Part of a small language model's weights: 3.41M parameters.
Each number is 128 + 24 x the weight over its row's rms, rounded and kept within 0 to 255. Layers, rows and columns count from 0. The size above them is the row's rms in percent of the matrix's.

# layer 4 attention query, 128x128, rms 0.183, rows 0-20,32-52,64-84,96-116, columns 64-127
size [ 50  47  54  87  78  69 115 121 116 113 119 136 106 116 118 107  53  49  52  93  84 105 101 114 113  93  66 116 104  98 105  98 108 102  98  96  95 123 124  97 124 103  73  89  88  90  91  83  98  93  95 108  99  92 106  90 103 100  80  91 100 102 111  87 105  97  96  94  61 112 106  90  97  97  96 105 114  92 116  93  88  99 105  85]
[[ 67 116 144 129 114 121 158 131 124 106 152  82  95 117 134  83 125 151  96 121 138 139 128 117  88  73 121 127 135 122 129 125 146 147 140 120 123 153 115 119 172 142 170 110 113 105 127 117 114 135 124 134 147  92 152 121 114 117 108 137 122  82 157 152]
 [143 117 149 111 151 142  79 100 107  96 176 131 122 143  70 150 171 132 136 133  95 118 130 111 139 117 159 128 144  62 101 124 102 125 123  78 120 161 112 128 117 121 104 111 119 150 146 100 124 140 139 140  81 124 135 133 114 150 113  88 103  99 120 102]
 [146 117  57 103 117 160 163 123 133 131 136 137 124 138  50 145  83 124 115 147 195 103 164 155 141 152 135 146 131  99 132 120 115 129 171 115 126 100  93 159 134 128 110 111 125 128 150  94 114 134 143 121 123 105 120 121 125 157 105 142  78 120  84  93]
 [135 138 138 125 133 147 121 137 113 135 141 132 118 167 139 181 180 116 113 152 108 162 117 115 154 105 116  76 124 121 129 168 114 169 168  95 191 106 134 128 153 126 115 124 117 135 135 112 157 137 145 147  95 156 145 112 113 112 134 110 121 133 125 142]
 [112 166 143 107  89 127  93 151 103 119 143 162 164 118 119 132  78 117 134 160 155 153 138 137 136 148 114 119 121 151 125 117 143  92  70 166 114  84 167 106 119 185 144  93 120 121 132 152 136 126 124  88 141 108 146 112 144 138 146 132 132 154 128 135]
 [127 147 121 129 100  87 118 146 126 124 169 117 125 135 117 133  88 121 138 157 133 129 140 135  98 130 159 139 132 141 148 127 112 127 108 139 140 115 134 136 127 154 157  94  94 113 125 117 107 154 118 107 156 122 172 129 159 138 129 191 177 137 125 142]
 [152  97 127 137 147 169 140 162 122 132 110 104 104 124 179  89 137  89 149 156 137 122 140 144 173 174  78 136 116 124 140 130  87 124 202 114  83 181 135 106 130 125 133 134 127 112 115 135 158 147 114 113 151 100 160 115 132  89 125 117 104 116 140 146]
 [129 139  74 117 120  90 151 134 112 128 180 124  93 141 136 157 125 143 129 139 158 121  99 109  97 118 146 155 134 151 160 145 106 121 113 154 184 145 111 135 125 141 162  89 126 192 140 134  96 119 134 115 130 150 118 125 129 176 133 140 157  98 128  91]
 [136  97  77 135 127 161 153 143  84 148 133 137 173 105  96 105 113  80 153 124 162  76 128 125 170 106 136  70 139 140 148 170 107 142 152 109 125 154 138 164 132 160 111 119 100 140 107 124 150 168 143 116 142 149 116  80 141 154  95  92 127 140 125 129]
 [152 113 197 141  85  83 136 151 110 142 161 146 119 161 101 126 125 143 103 104 140  97 142 109  94  92 122 129  99 126 114  85 126 120 135 156 118  92 158 132 146 116  92 126  96 140 111 152 164 132 120 137 164 177 106 158 149 130 109 163 147 134 122 131]
 [129 120 173 124  89  97 129 128  99 112 142 117 101 156 165 105 137  95 121 126  94 123 165 129 104 108 112 144 138 128 137 150 140 141  97 115  98 171 128 127 131 121 194 147 129  90  99 151 147 109 139 115  96 118 177 120 162 114 135 168 147 145 130 167]
 [147  84 127 167  93 125  85  75  98 114 105 117 129 156 118 105 153 135 147 168 112 116 170 115 174 121 161 111 177 116 168 150 148 119 120 129 115 119 100 147  94 114 126 144 116 138 173 110 166 122 164 163 103 137 118 118 147 131 124 104  81 159 144 116]
 [ 68 127 139 122  72 146 134 143 126 117 193 177 158 135 131 102 131 112 110 113 116 109 148 116 133 180  93 100 141 122 150 119 138 146 121 126 105 127 146 180 118 153 181 130 132  92 160 108 135 155 144 155 155 124 134 109  89 134 122 116 137 170 108 183]
 [132 131  87 139 185 103 146 159 125 156 137 130 129 118  61 142 134 128 129 145 154 115 118 128 110  93 158 120  83 130  85 155  86 120 131  92 126 137 170 107  78 143 149 100 139 156  67 134 141 155 130 131 151 142 116 111 153  93 109 140 146 132 103 119]
 [172 150 154 178 182  95 151  78 105 124 133 115 123 131 151 187 138 121 121 124 122 128 118 144 169 138 111  93 112 139 187 125 122 138 124 165 141 151 116 138 165 138 101 128 131 147 115 113 124 143 110 137 117 120 141  97  69 115 120 146  95 116 102 162]
 [126 114 136 138 155 138 106 186 144 156 183  99 184 163 118 184 102 134 145 130 128 132 122  96 148 120 134 102 147 113 144  90  85  82 157 159 124 128 102 118 133 145 119 118 150 123 167 117 120 188 122 133 156 143 120 137 124 125 111 158 131 104 147 137]
 [156 146 146  87 138 124 154 106 150 155 106 134 143 179  41 148 100 135 148 104 129 136 142 114 178 165 132 123 136 114 180 148 125 126 117 104 164 117 109 144 169 149 101 106 102 108 139 154 141 152 127 112 157 143 135 153  90 120 150 135 130 117 140 132]
 [125 122 148  96 112  94 109 117 115 146  94 142 133  83 135 139 146 101  86 150 145 135 142 140 110 105 104 146 115 118  89  97 135 112  97 177 109 100 121 138 108 109 164 155 101  92  90 141 154 106 162 138 129 150 127 145 162 122 107 153 162 107 107 113]
 [134 105 111 105 161 131 146 135 151 119 145 130 112 121 128 129 161 111 128 148 102 140  97 130 168  75 153 144 124  72 154 158 158 100 135  95 135 103 159 108 121  77 123  54 143 130 155 136 120 124 127 133  95 121 164 123 129 123 137 118  75 103 119 112]
 [129 147 112 105 144 118 128 102 149  76 136 173 152 134 103 147 124 184  98 163 140 127 152 118 162  92 128  79 137 134 136 110 125 103 119 171  92 130 161 143 112 115 173 124 113 169 123 166 162 162 119 101 108 173 140 132 146 100 145 134 134 161 102 115]
 [107 111  95 153 127 117 100 149 125 146 109 115 153 153  99 127 104 128 139 100 148 117 164 156 138 119 151 164 131 120 143 131 130  93 105 122 153 103 100 116 108 159 177  72 117 133 151 142  74 148 115 121 103 107 124 151 153 162 137 125 108 115 134 118]
 [107 143 118 129 100 104 145 175 152  82 133 120 119 127 111  85  94 132 120 138 158 109 120  87 136 110 136 145 128 137 132 140 175 149 172 164  96 102 144  93  98 143 154 130 145 139 142  93 115 110 136 104 173 159 127 116 101 103 137 116 129 145 119 136]
 [169 155  95 124 140 139 145 183 118 104 128 114 163 157 118 230 168 112 149 108 133 105  96 148 153 108 122  89 133 106 127  99 114 113 128 100 141 144  95 108 118 148 125 159 123 109 109 142 115 168 119 143  79 136 176 135 122 154 131 128  99 115 145 138]
 [176 155 129  84 135 100 179 134 110 123 139 144 138 147 119 213 157 122 145 118 119 118 130 148 119 122 117  79 142 136 103  84 109 103 109 102 122 167  99 149 128 141  97 175 137 138 128 129 103 150 115 138 144  94 165 123 129 170 139 120 133 163  99 134]
 [136 173  86 119 147 124 180 104 106 137 163 113 180 147 172 110 102 151 156 125  95 131 130 131  73 130 138  97 116 125 100 115 117 133 123  96 133 102 157 127 144 120 113 127 136 123  94  74 124 170 126 119 131 112 132 108 141 145  83 117 139  98 103 132]
 [ 88 129 130 108 132  74 139 101 118 131 169 105 121  96  88 145 111 112  99 170  90 106 124 148 165  67 104  98 125 129 146 124 101 121 128 149 101 174 120 130 135 129 138 146 110 128 110  93 127 104 127 101 114 159 112 123 150  86 131 128 137 113 111 138]
 [130 121 127 124 140 114 132 120 127  96 155 139 109 155  90 129 105 117 126 102 172 147 123 189  75 112 110 132  97  89 148 134 146 134 112  84 127 111 173 111 124 143 128 127 119 119 135 174 167  79 154 100 132 164 129 146 133 125 132 152 137 131 133 178]
 [ 91 116 117 145 115 138 101 145 132 130 132 120 121 117 122 120 138 106 187 105 142 155 125  61 125 188 113  90 108 144 104 153 136 168 140 126 111  83 158 111 107 105 104 124  79 141 116 105 168 126 158 114 136 133 139 149 134 124 128 121  77 134 128 141]
 [148 144 116 109 117 127 142 210 108 106 178 172 122 127 139  89 126 130 142 156 140 134 147 192  95 189 107 135 122 159 123 117 107 153 131 134 155 167 127 109 118 116 134 111 146 125 124 132 107 120 123 120 110 128 153 109 170 104 147 122 106 114 159 121]
 [112 100 152  85 141  90 104 142 133 162 153 146 160 122 126 126 114  81 107 114 142  83 156 132 150 126 128 111 110 112 155  80 141 131 192 148  87 122 137  76 144  92 136 132 173 126 153 167 121 147 101 126 139 147 196 131 152 160 109 157 137 172 129 129]
 [108 120 135 111 112 111 118 109 128 145 130 168 138 128 116 138 146 140 148 110 115  90 117 116 106 107 110 159 160 124 117 112 136 139 112 177 149 123 167 154 134 113 147 118 122 124  98  68 100  87 131 163 119 102 121 121 115 115 140 120 110 167 160 144]
 [108 163 125 120 146  78 117 126 112 130 188 141 164 133 148 138 102 123 136 131  82 135 172 126 151 103  98 130 136 126 149 140 123 119 114 176 143 142 145 163 150 114 125 170 135  96 132 138 158 177 128 145 115 148 122 109 125 107 127 136 138 120 162 156]
 [138  68 117 123 130 149  73 104  92 102 123 149 142 119 104 109 147  79 156 133 157 145 106 153  79 143 167 158 172 116 121 130 155 138 123 164 118 146 121 120 171  92 171 144 139 122 119 118 116 135 121 150  88 147 154 129 147 131 134 120 113  95 117 133]
 [117 146 135 147 103 103 104  84 132 145 163 113 132  96 166 141 100 116  75 113 138 112 142 137 136 150 135 144 101 129 123 141  97 132 110 123 156 174 168 113 143 172 124 138 119 158 101 117 101 103 133  92 111 104 135 135 119 178 104  80 113 138 110 152]
 [118 165 124 185 131 122  99 116  95 106 118 105 153 134 134 161 149 103 120  85 136  81 120 165 130 130 124 156 152  78 143  90 147 115  94 120 116 144 118 181 141  63 171 100 133 123 140 137 132 171 157 154 141 129 136 123 151 112 150 111 122 157 103 121]
 [151 140 128 180 132 134 158 106 144 124 118 109 133  87  66 167 139 101 116 139 130 126 116 123 108 136 133 125 136 117 133 113  65 144 101 108  72 140 121 140 115 117 142 126  81 131 123 148 126 112 117 131 120 115 126 132 125 113 128 112 116  91 106 168]
 [115  91 157 104 141 164 152 116 141 113 127 130 143 117 157 165 117 162 132 158 134  94 114 125 103 112 121  98 174  89 176 142 149 161 148 169 144 120 118 126  91 100 120 105 183 134 166 129  85 141 155 172 127 143 106 117 149 114  99  98 159  94  86 133]
 [127 143 135 146 193 149 133 109 120 146 121 101 145 133 153 192 141 116  98 111 127 110 129 149 179 112 116 173 145 134 156 102  91  84 121 136 116 155 109 164 157 141 101 143 142 101 126 123 126 199  75 166 143 138 133 115 145 132 108 152  99 130 133 134]
 [ 95 129 134 150  95 141 134 160 124 116 137 169 123 137 134 126 108 118 125 130 111 106 112 133 135  85 119 135 125 128 133 129 171 173 149 127 109  92 139 161  93 120 136 115 148 118 156 131  98  91 117 111 147 149 162 118 113 132 141 132 105 146 117 119]
 [120 106 178 108 154 152 125 166 121 140 181 151 164 130  96 133 121 134 119 133  96 116 136 126 127  90 150 145 126 115 130 124 147 111  68 120  75  96 166 154 159 122 172 104 123  99 147 105 130 148  83 128 120 134 122  81  96  94 103 123 133 104  90 147]
 [121 128 120 114 121 127 106  98 152 106 154  82 140 134 150 136  95 132 147 174 162 146 144 159  98  93  95 159 110 150 102 129  93 122 153 107 144 155 117 119 151 177 122  88  76 127 161 138 110 149 112 156 120 203 149  67  98 146 134 117 102 108 115  90]
 [162 144 107 108 159 121 107 179 157 142 134  92 152 121 136 120 113 161 124  60 154 146 139 131 103 110 130  96 120 126 131 100 117 131 121  61 127 162 105 103 161 162 133 100 127 120  82 142 120 141 115 125 116  92 126 137 153 161 197 171 108 140 132 182]
 [156 104 112 127 151 122 121 130 153 141 109 139 133 113  76 144 122 122 108 138 142 158 101  99 147 164 113 109 104  89 139 131 126 110 134 151  72 168 135 141 116 121 135 180 115 109 130 101 177 143  98 139 149 149 131 124 132 100  97  89 150  94 157 119]
 [122  90  41 131 143 172 121 119 112 150 158 117 126 150  74 151 131 116 165 142 134 121 125  88 150 168 126 121 121 134 126 132 130 132 150 122  83 157 140 156  97 130 116 102 120 141 162 136 153 158  87 133  83 144 127 127 111 140  81 117 119  99 128 117]
 [140 166  97 133 128 125 175 157 123 133 126 118 132 117 123 140 131 132 131 135 132 122 129 131 121 126 124 108 181 151 123 101  92  94 134 127 112 166 134 126 151 119 127 123 134 104  96 111  81 164 135 108 111 109 134 127 167 157 140 150 122 153  96 138]
 [146 125 153 127 124 152 147 157 109 101 116 114 131 148 170 160 132 140 135 137  75 150 123  91 124 124 122 179 133 134 164 104 134 130 147 130  95 109 123 121 120 109 140 127 154 111 124  93 127 189 103  99 161 139 171  97 120 120 101 100  55 154 159 137]
 [129 137 172  82 144  49 107 107 125 110 117 155 140 101 155 140 151 106  99 145 125 154 157 162 135  79 173 109 152 109 112 139 115 109  85 126 138 103 187 127 176  90 159 148 133 136 131  84 129 104 156 133 129 122 123 120 144 107 129 132 173 145 118 137]
 [149 163 152  99 160 131 133 138 119  90 138 122 107 143 129 112 137 133 126 124 134 147  84 220 128  85  78 119 124 121 141 120 118 163 107 108 132 157  92 104 148 110 109 128 101 110 131 182 124  79 134 102 101 149 129 102 129 144 193 102 135 137 105 154]
 [144 102 103 174 109 144 131 119 127 146 110 141 174 125 111 111 136 123 207 155 131 128 117 122 143 158 137 107  82 139 172 148 142 129 150 130 119 105 143  98 107  93 106 111 143 179 101 122 143 128 125 128 171 143 135 132 126 114 117 107  98  83 150 120]
 [133 146 107 103 139 124 144 140 165 138 105 129 108 149 104 148 142 120 132 128 129 153 118 114  88 135 155 136  65 130  80 131 104  87 116 145 153 151 134 141 112 173 158  96 126 126 111 125 124 128  85 119 101 110 115 102 136 171 103 135 175 143 153 114]
 [146 124 164 128 116 113 130 153 107 107 159 124 119 124 127 101 180 109 147 102 123 152 134 198 134 115 115 123 124 102 147 120 123 182 142  95 125 101 113 128 162 135  89 163 140  56 142 121 138 133 137 160 131 124 206 151 131 154 133 120 106 147 119 163]
 [109 146 159 102  97 140 162 139 139 129 135 199 122 150 114 112 125 100 167 142 127 106 145 114  64 120 115 139 149 144 117 105 142 124 123 119 119 117 183 148 124  87 145  98  75 105 100 117 118 141 127 134 150 120 147 122 155 108 131 142 138 163 102 126]
 [104 148 139 133 173 103 133 125 160 125 131 100 137  91 107 170 157 176 123 136  73 114 112 107  93 127 116 117 140 114 119 141 117 117  74 158 132 162 161 157 142  99 166 170 107 100 147 139 154 149  78 158 114 129 112 134 132  88 112 154 184 136 128 148]
 [129 106 148 100 122 146  94 129 130 160  86 134 144 193 131 150 112 118 165 148  99 122 140  99 134 159 148 129 132 130  78 129 153 153 118 162 167 109 109  94  94 117 164 108 116 165 113 142 126  95 125 144  42 125 101 128 153 115 121 175 155 109 140  85]
 [153 107 122 111 115 145 111 145 145 118 138 147 144 135 108 118 111 125 145 116 124 154  90 118 155 132 157  75 132 149 136 135 142 121 169 172  78  97 119 129 101 156 152 144 150 105 155 137 133 146 130 140 141 153  94 137 122 182 128 115  99 129 135 160]
 [146 135 169 121 132  89 104  73 147  88 107 126  89 116 119 151 158 123 162 117 182 147 125 124 172 162 142 145  81  99 126 146 103 130 103 104  97 158 116 132 133 106 105 117 149 105 175 143 140 152 149  95 148 126 115 122 135 113 129  91 142 117 109 116]
 [144 109 152 147 148 130 121 113 122 122 130 127 170  93 134 121 138  84 147 153  80 141 100 168 127 150 100 101 152 120 104 102 113 136 110  99  94 151  73 136 150 109 103 153 108 106 130 154 113 145 115 155 132 133 145  90 128 161 130 101 100 140 118 151]
 [128 119 132 119 161 148  96 107 127 178 158 130 138 124 130 160 115 118 129 114 133 116 125 146  78  89  93 108 104 121  98 151 112 153 133 171 175 122 151 129 133 160 159 153 129 153 148 148 105 121 132 165 148 118 120 107 172 117  57 139 143  91 102 135]
 [126  97 164 136 136 140 139 135 131 107 124 141 141  69 103 127 123 124 150  97 106 156 128 100 126 118 134 139 157  91 127 112  94 116  89 131 133 124 129 126 153 119  93 123 130 100 142 147 145 137  95 135 138 136 129  93 123  86  70 129 159 156  90 161]
 [115 106 143 125 125 112  93 104 152 115 132 166 152 101 128 139 119 100 130 117 136 151 106 183 124  81 135 164 127 120 140 151 140 105 103 130 175  83 140 137 120  98 131 108 141 124 145 124 126  42 162 121 149 164 100 126 104 133 122 160 140 151 133 124]
 [168 125 107 116 130 160 134 123 121 161 118 120 157 168  59 159 114 129 169 130 104 122 141  90 137 118 158 147 143 123 138 135 139 135 120 106 136 111 168 108 100 148 121  68 116 130 140  96 137 111 111 139 109 147 141 123 132  84 136 126 103  88 117 124]
 [135 152 122 111  79 135 102 107 100 127 138 124 183 131 161 122  91  90 101 173 120 100 138 136  95  97 164 126 122  86 118 121 109 142 102 128 116 167 136 125 100 167  86  67 116 114 164  95  90 137 196 116 129 152 140 121 120 128 105 113  95 147 131 126]
 [125 154 127  93 167 103 151 143 128 154 150 119 173 138 109 129 116 161 129 133 135  90 105 136 137 135 150 121 149 110 137 110 108 146 133  75 106 155 126 101 124 153 146 132 116 132 107 151 140 158  99 124  68 127 144  86 118  92 148 121 127 116  95 157]
 [141 136 151  89 121 109  99  93 161 128 130 110 112 115 113 107 145 121 166 117 127 147 153 108  87 142 149 150 116 104  93 132 138  99 107 114  75 101 149 141 147  99 151 146  95 111 136 111 138 173 121 107 142 156 114 113 117 151  93 156 182 132 161 143]
 [ 91 122  96 141 133 156 148 115 145 123 136  80  88 153 125 152 101 115 114 146 142 129 102 141 188 118 124 161 118 102 130 156 119 141 157  96 148 105  76 115 123 127 130  98 147 137 143 133 116 127  99 133  74 139 149 128  99 151 133 123 108 107 154 117]
 [120 139 137  90 117 101 151 145 143 139  89 134 150 147 144 109 130 106  96 108 148 130 149 124 104 111 105  99 139 146 108 101 110  37 117  79 136 125  94 154 165 112 141 112 124  93  99 118 151 160 114 126  86 134 124 114 149 123 120 125 176 135 126 158]
 [144 163 115 109 160 103 109 184 131 136 151 146 145 146 136 159 136 180 127 117 143 157 128 118 105 120 176 120 168 134 103  82 127 153  87  92 110 134 115 157 144 127 106 148 104 119 148 143 158 160 121 123 146  86 141 124  93 138 111 135 161 156 143 133]
 [158 185 170 115 118  72  94  86 118 113 133  70 100 106 118 157 141 142  88 138 127 182 129 181 136  93 168 121 147 127 126 146 165 134 120 146 128 120 117 125 154  97 106  98 123 108 119 121  93  91 139 110 109  75  95 140 159 131 116 146 154 161 119 133]
 [136 117 137 141 115 121 124 109 141 166 129 101 103 119 149 161  79 139 170 168 140 116 114 176 137 132  94 144 102 149 112 146  95 185 120 104 178 131 110 117 113 119 102 133  57 160 129 114 144 120  96  79 133 120 149 142 162 150 159 127  91 141 116 101]
 [152 112 154 130 134  88 151 120 126 136 108 109  92 145 110 146 178 102 131 151 142 159 118  86 126 150 165  90 121 133 142 140 111 142 103 117 183 109 155 126 108 135 110 112 161 166 110 102 143 146 119 128 152 150 143 166 154  86 100 121 147 139 166 140]
 [141 141 125 176 151  92 149 133 108 122 152 116 136  99 173 151 130 191 119  91 117 127 136 150 104 142 103 128  84 143 123 132 100 128 127 135 114 164 153  99 158 120 127 132 137 134  90 106 118  93 141 120 175 161 117 117 149 124 139 187 134  96 108 123]
 [124 136 115 149 138 121 117 168 124 152 138 110 114 109 166 167 172 162 130 108  78 147 126 114 139 151 151 157 142 119 154 144 109 116 136  75 135 126 119  94 108 163 109 154 145  94 135 137 140 146 148 142 129 153 174 137  66 124 130 109 142 129 194 158]
 [121 100 136 124 134 130 136 125 143 117 160 106 144 183 136 128 124 117  97 108  96 103 109 127 103 147 105 146 132 194 163 122 160  90 165 147 156  78 173 122 112 181 116 115 128 144 152 142 148 124 134 136 154 141  90 152 109 152 133 167 134 128 161  97]
 [112 148 135 163  83 135 129 140 123  84 104 122  90  99 133 155 136 115 128 122 106 115 136 150 108 142 100 125 160 119 154  95 107 114  78  71 147 135 128 166 143 139 134 166 135 100 134 133 122 147 119 137 139 105 153 105 157  58 126 110 141 154 116 108]
 [191 105 133  90  92 128 121 116  98 128 141 138 115 101  99 116 114 130 138 130 112 132  97 126 146 152 146 138  93 110 139 124 106 196 178 203 183  86 129 172 129 141 161 145 130 166  98 167 124 122 128  96 152 141 110 147 145 121 111 147 127 106 116 121]
 [138 137 117 147 142 151 103 104 121 143 122 108 188 158 106 133 137 140 119 151 114 139  79 136  97  92 170 141 129 147 109 145 155 109 129 104 143 152 162 123 166  89 139 164  92 122 163 164 134 126 124 113 116 165 137 173 156 110 123 142 133 118 137  93]
 [101 140 152 136 139 102 110  76 155 119  92 129 160 116 132 112 132 119 116 125 127 140 132 142 125 130 109 170 140  87  85 130 126 117  88 115  81 116 132 139  69 137 138 125 161 116 142 160 142 156 154 147 111 155  95 106 153  97 140 131 151 133 107 120]
 [133 108 163 118 130  71 116  91 120 170 114 147 144 152 136 139 100 146 107 162 141 123 141 164 119 109 111 168 158 163  97 131 130 119 111 104  93 131 104 179 160 133 140 173  83 132 155 118 127 108 118 110 152 113 139 125 115 117 127 149 125 201  98 151]
 [117 134 114  77 129 167 120 166 164 146 114 153 166 143 131 128 127 118 121 153 133 116 133  90 106 150 122 129 200 105  86 108 163  76 152 101 132 122  85 124 111 131 128 123 128 143 107 111  98 186 127 130  91 132 130 142 135 113 127 155 123 119  95 108]
 [145 147 100 150 128 114 107 108 122 102 125 160 193 121 123 115 125 157 122 106 148  97 157 111 132 121 117 136 130 146 139 100 132  93 143 109 106 140 107 162 137 116 108 137 108 110 144 128 175 115  91 140 114 127  88 121 164  66 127 135 166 159 121 126]
 [123 120 162  92 105 101  70 127 154 114 124 109 102 155 122 112 141  89 165 127 101 133 122 104  93  68 114 127 125  96 100 121  88 126 125 112 134  75 138 140 120 112 140 139 148 112 156 123 141 119 131 147 143 162 142 150  78 148 122 137 153 112 144 135]
 [139 106 125 179 121 153  85 123 110 128 157  84 102 152 102 134 142 108 181 132 133 122 135 129 119 100 151 166 156 145 137  95  96 101 103 110  88 157 102 125 105 120 107 107 131 131 204 133 109 112  82 190  92 126 122 136 134 126 125 130 125 117 109  91]
 [142 120 134 107 162 187 112 123  98 146 149 139 161 133 122 147 154 133 109 136 110 113 139 144  61 155  99 140 105 200 109 110 160  78 126 145  98 135 137 154  82 130 125 149 130 129 149 120 126 117  72 123 119 144  88 125  84 142  86 148 122 120 155 151]
 [141  95 161 105 152 104 102 123  81 130 147 147 132 138 120 131 129 111 172 161 117 121 115 164 112  82 112 121 135 133 125 137 100 158 116 138 157 128  97 149 116 135 166 113 128 141 134 136 123 107 130 116  47 151 133  86 152 147 108 147 113 178 137 127]]
# layer 4 attention key, 32x128, rms 0.177, rows 0-20, columns 64-127
size [ 94  98  89  97 115 157 100 109  94  98 104 108 101  95 103  99  72  80 102  90  83]
[[ 73 131 114 128  37 148 155 122  99 141 111 151  84 114 136 104 127 183 103 161 122 154 142 102 101 128 112  88  98 127 113 119 135 187 167 163 129  85 102 146 118 113 128 149 106 112 129 110 115 128 148 138 134 139 152 140 147  99 123 111 129 156 151  94]
 [143 146 136 141 147 155 156 121 128 154 159  95 129 158 116 106 106 143 112 125  99 109 127 156 143 145 124 166 176 115 151  93 119 108 136 148 122 170 123 140 164 109 135 150  91 128 113 116 157 156  85 114 113 127 130 128 119 101 117 153 130 165 121 142]
 [147 126 114 123 129 118 128  94 124  99 133 133 154 150 117 171  85 136 113 132 127 146 151  86 133 145 111 114  87 140 148 102 118 146 165  89 102 123 132 126 137 123 122 151 116 130 117 146 196 158 126 161 113 123 110 158 104 110 136 129  51 102 129 128]
 [121 148 116 108 178  86 110 126 142 152 109 104  51 108 101 136 148 127 112  98 141 104 159 135 154 138 120 172 131 123 129 148  95  69 132 130 130 172  81 160 122 157 183 108  76 123 124 146 141  95 159 124 150 153 104 125 159 106 154 112 155 127 117 129]
 [164 136 132 127 139 132 141 167 125 125 133 135 146 176 105 142 109 137 145 135 111 121 142 104 116 150  95 137  85 135 145 106 109 118 160 162 154 131 106 142 151 128  78 128 157 116 129 177 150 162 104 164 100 129 157 104 111 166 130 145 105 124 121 118]
 [168 130 109 118 140 145 171 113 159 116 164 120 175 133 120 142  98 125 139 107  96 136 156 111 136 157 131 144 165 154 127 127  75 100  88 117 113 124  98 163 166 127 100 142  99 132 133 119 148 186  91 167  75 132 163 115 100 105 127 128  96 149  94 157]
 [196 120 102 108 138 122 185 135 136 128 161 111 170 123 139 147 148  89 138 125 158  88 128 127 137 122 119 138 159 105 157 104 102  72 151 132 125 148 153 128 145 123 134 159 158 120 142 114 103 119 103 177 117 135 136 113 100 144 117 123 141 101  95 153]
 [122 103 126 136 137 146  95 103 133 133 126 133 163 145 166 131 129 128 161 107 141  88 113 104 151 116 145 116 165 118 121 137 148 109 161 136 105 122  88 133 150 117 113 124 153 120 156 135 131 155 151 108 149 118  94 147 119 161 109 101 138 179 125 119]
 [127  94 140 155 119 160 105 114 127 107 133 163 115 133 118 116 134 142 168 160 158 108  95  90 132 106 109  98 190 123 217 165 101 126 131 163 169 108 126 151  97 120 128 138 136 137 112 139 121 129 140 154 104  82  80 122 123  80 104 122 151  82 174 145]
 [183 137 125  79 128  78 162 158 171 137  96  87 130  99 103 126 126  96 120 136 126 165 149 126 118  94 111 116  89  98 153 143  86 145 109 161 128 108 144  94 164 133 130 106 137 150 137 122 175 124 140 123 114 109 154 155 131 152 152 119 152 113  83 136]
 [ 91 112 127 131  72 139 133 104 123 109  91 115  75 165 128  93 114 125 110 128 142 103 147 121  80 141 120  76  97 127 129 160 107 132 120 150 142 128 122 131 126 141 125  77  94 133 128  89  83  92 132 130 133 156 140 119 130 133 125 126 123 130 106 111]
 [100 130 118 119 121 139 150 111 132 138 134 126  89 131 117 132 128 171 140 132 110 151 147 124 139 120 122 117 153 119 105 138 112  96 132 102 152 170 112 154 139 172  62 101  95 122 162 113 147 138 112 111 161 125 116 111 113 128 141 148 109 145 174 138]
 [141  84 165 117 127 133 146 140  83 146 113 123 139 114 120 102 150 134 155 162 102 146 111 138 122  98 150 109 134 135 138  72  95 116 132  89 130 133 158 124 135 127 142 110  93 131 151 145 142 142 129 163 155 178 152 119 154 105 145 167 112  87  97  99]
 [163 138 138 145 140 124 156 132 144 120 165 155 102 113 168 115 145 135 113 153 104 138 113 119 114  79 130 127 116 158 152 143 146 184 122 137 122 100 128 104 119 125 110 171 142 128 125 146 114 107 122  96 101 117 143 116 114 134 104  78 119 110 109 102]
 [127 129 124 153  71 116 107 163 109 123 152 148  78 127 150  81 123 130 126 146 116 133 121 128 177 125 141 103 116 152 169 141 132 132 134 163 126 110 149 119 151 137 136 109 148 136 122 150 123 135 167 111 134 119 102 163 155 133 153 156 152 135 156 120]
 [140 142  85 143 101 119 127 146 117 118 146 123 121 133  77 106 107  92 131 100 154 101 104  73 147 113 149 112 113 175 155 121 126 133 157 126 125 154 128 117 178 134 112 160 115 100  71 161 156 124 102 133 152 125 159 113  88 117 129 174 115 126 144 131]
 [137 136 122 137  98 154 119 178 116 115 223  96 100 161 112 140  70 126 128 131 123 107  99 118 184 145 108 146 138 161 174 129 159 135 171 144 125 130 106 114 122 135 136 134 129 133 130 129 148 142 127 122 101 135  98 104 103 119 151 119 114 135 106 113]
 [143 133 151 159 133 116 114 172 114 119 150 129 128  86 133 141 125 127 133 178 133 119 132 149 133  98 148 107 144 106 125 126 144 108 139 129 139 113 127  72 113 155 149 128 118 126 136 127 126  99 142 116 117 160  95 119 155 190 161 124 139 116 139 133]
 [116 162  57  93 131 169 161 152 125 146 139 145 166 126 124 148 110 139  96 103 120 126 123 123  84 128  88 143 122 146  93  94  98  67 162  89 117 148 121 167 151 138 122 138  90 130 116 130 115 145 121 146 143 138 136 133 136 104  96 152 128 151 175 152]
 [122 142 102 137 143 123 138 111 120 120  91 136 103 157 111 165 127  75 198  54 121 136 183 155 100  94 127  93 157 112 104  99 131 121 148  97 132 107 140 119 130 113 118 107 142 144 124 148 128 120  95 125 158 118 114 146 120 123 131 104 152 110  74 134]
 [159 110 134 145  96 121 158 141 128 132 138 159 106 144 118 144 147 161 130 112 132 123 135  36 167  98 125  76 126  84 107 136 139 162 176 145 137 113 123 134 144 118 168 164 131  89 129 103 124 101 141 143 100 160 168  96 137 104 122 109 138 121  95 129]]